Weights of a small GPT-style language model, trained from scratch on English Wikipedia.
Architecture: rotary positions, no biases in attention or MLP, normalized queries and keys.
Training: 140M tokens, 2138 steps.
Each number is 128 + 24 x the weight over its row's rms, rounded and kept within 0 to 255. Layers, rows and columns count from 0. Numbers have three digits each. The size before them is the row's rms in percent of the matrix's.

# layer 10 MLP down (transposed), 320x128, rms 0.288, rows 314-319, columns 0-63
097:167113096084127148147110157129155111131141118118159155149111129129184085143114116087116134122122140112121070104113110131151126131117133071160137112174156105099144104179126149104115096121121093
094:130122158126134150086113142146128114138100147139090163157099110144093067121129109153124147102114149095123107148109132132120110164104153116154108124129129112161130117166105150136165123158097165
104:159120127136118113145130087148127134127131101155149142110141156139126172141130075114070165126150145144147116118118130095135111104160138175113114122109163107127179122133121103115101112144147161
094:123127089156101128136134170152160160150097080169118156106143147108088127102143119103144153131110154148104143099118100108123148109141166171126114109143142158148098144155103134113130152129141146
109:119131114108126128131085142126132113123147132125169110115112119108075160157090147117170103110146110103156146160134105129089127134127181141138121135153134091187138074136133155160113113147077102
099:106113144119122131173136101136170092122109150092073109132120110122127101164120139135104142143138120100092111130101101142171122168093108127159133117122125144134140126140172140101141119112103112
# layer 10 MLP gate, 320x128, rms 0.292, rows 315-319, columns 0-63
110:130161070093086101142109130127080111140133159123117112112124098068113120141137143172151112146118125134152104132147087139150131119148138149147114163085134105067133124157132105138131076120154148
106:151135144140102059130143149113126155134132132129103121157111087107102145103161118159165123100146125144146148172137104145153134153138154102117158132128127155169126135094141098116161132086141127
101:160114136147151096139102117127162095152150165136082144139127122129125164177156145093108140108145139108103116179152109128158171086149070125143125140113149108120112152098112109135124140125091103
110:116128127130106145087143175100121135141121159112118120124115102126136119098146143121116097180139114123094147100158101140115180131115141113102157131132119087169137106106165155157140139132119165
095:130120139090157100129142133129122145145103109125119086159119167128119137139129149133135104140145134140114177065161140103113138119124128146136121094091121125145123153148184133112129146145179091
# layer 10 MLP up, 320x128, rms 0.283, rows 315-319, columns 0-63
100:118140103139124122108131145119155098103162153154105101119136118084097110166123091128146130132140101122116087130139136125108150156162123108087164156147158133161133158146156104107157166070132166
104:154146131116164155111107109161115100160119133137162124174117096101088134123095110135141157139122144168117146131133126144125159122135144099117134102106108173160147158128145129145161133127165090
095:121145138161097105119165117115150150118093116145151118143120135138098155117155106136125097104107099147148126132137128145139129129096125144188129139144169143153176121130125134129112132131124093
108:120096144156128084160121103112107148168158143147154140110124136148117143149114094096141155172093115172155159147140105101136149153115150149099142108160117116108160096127100132094126134111115095
098:180112151133154100128148161134120149135081126128175118121097130176145146106113134074126125125115164141084092163155113145078147166132174141131198117115126118155150129148125105123155124167126138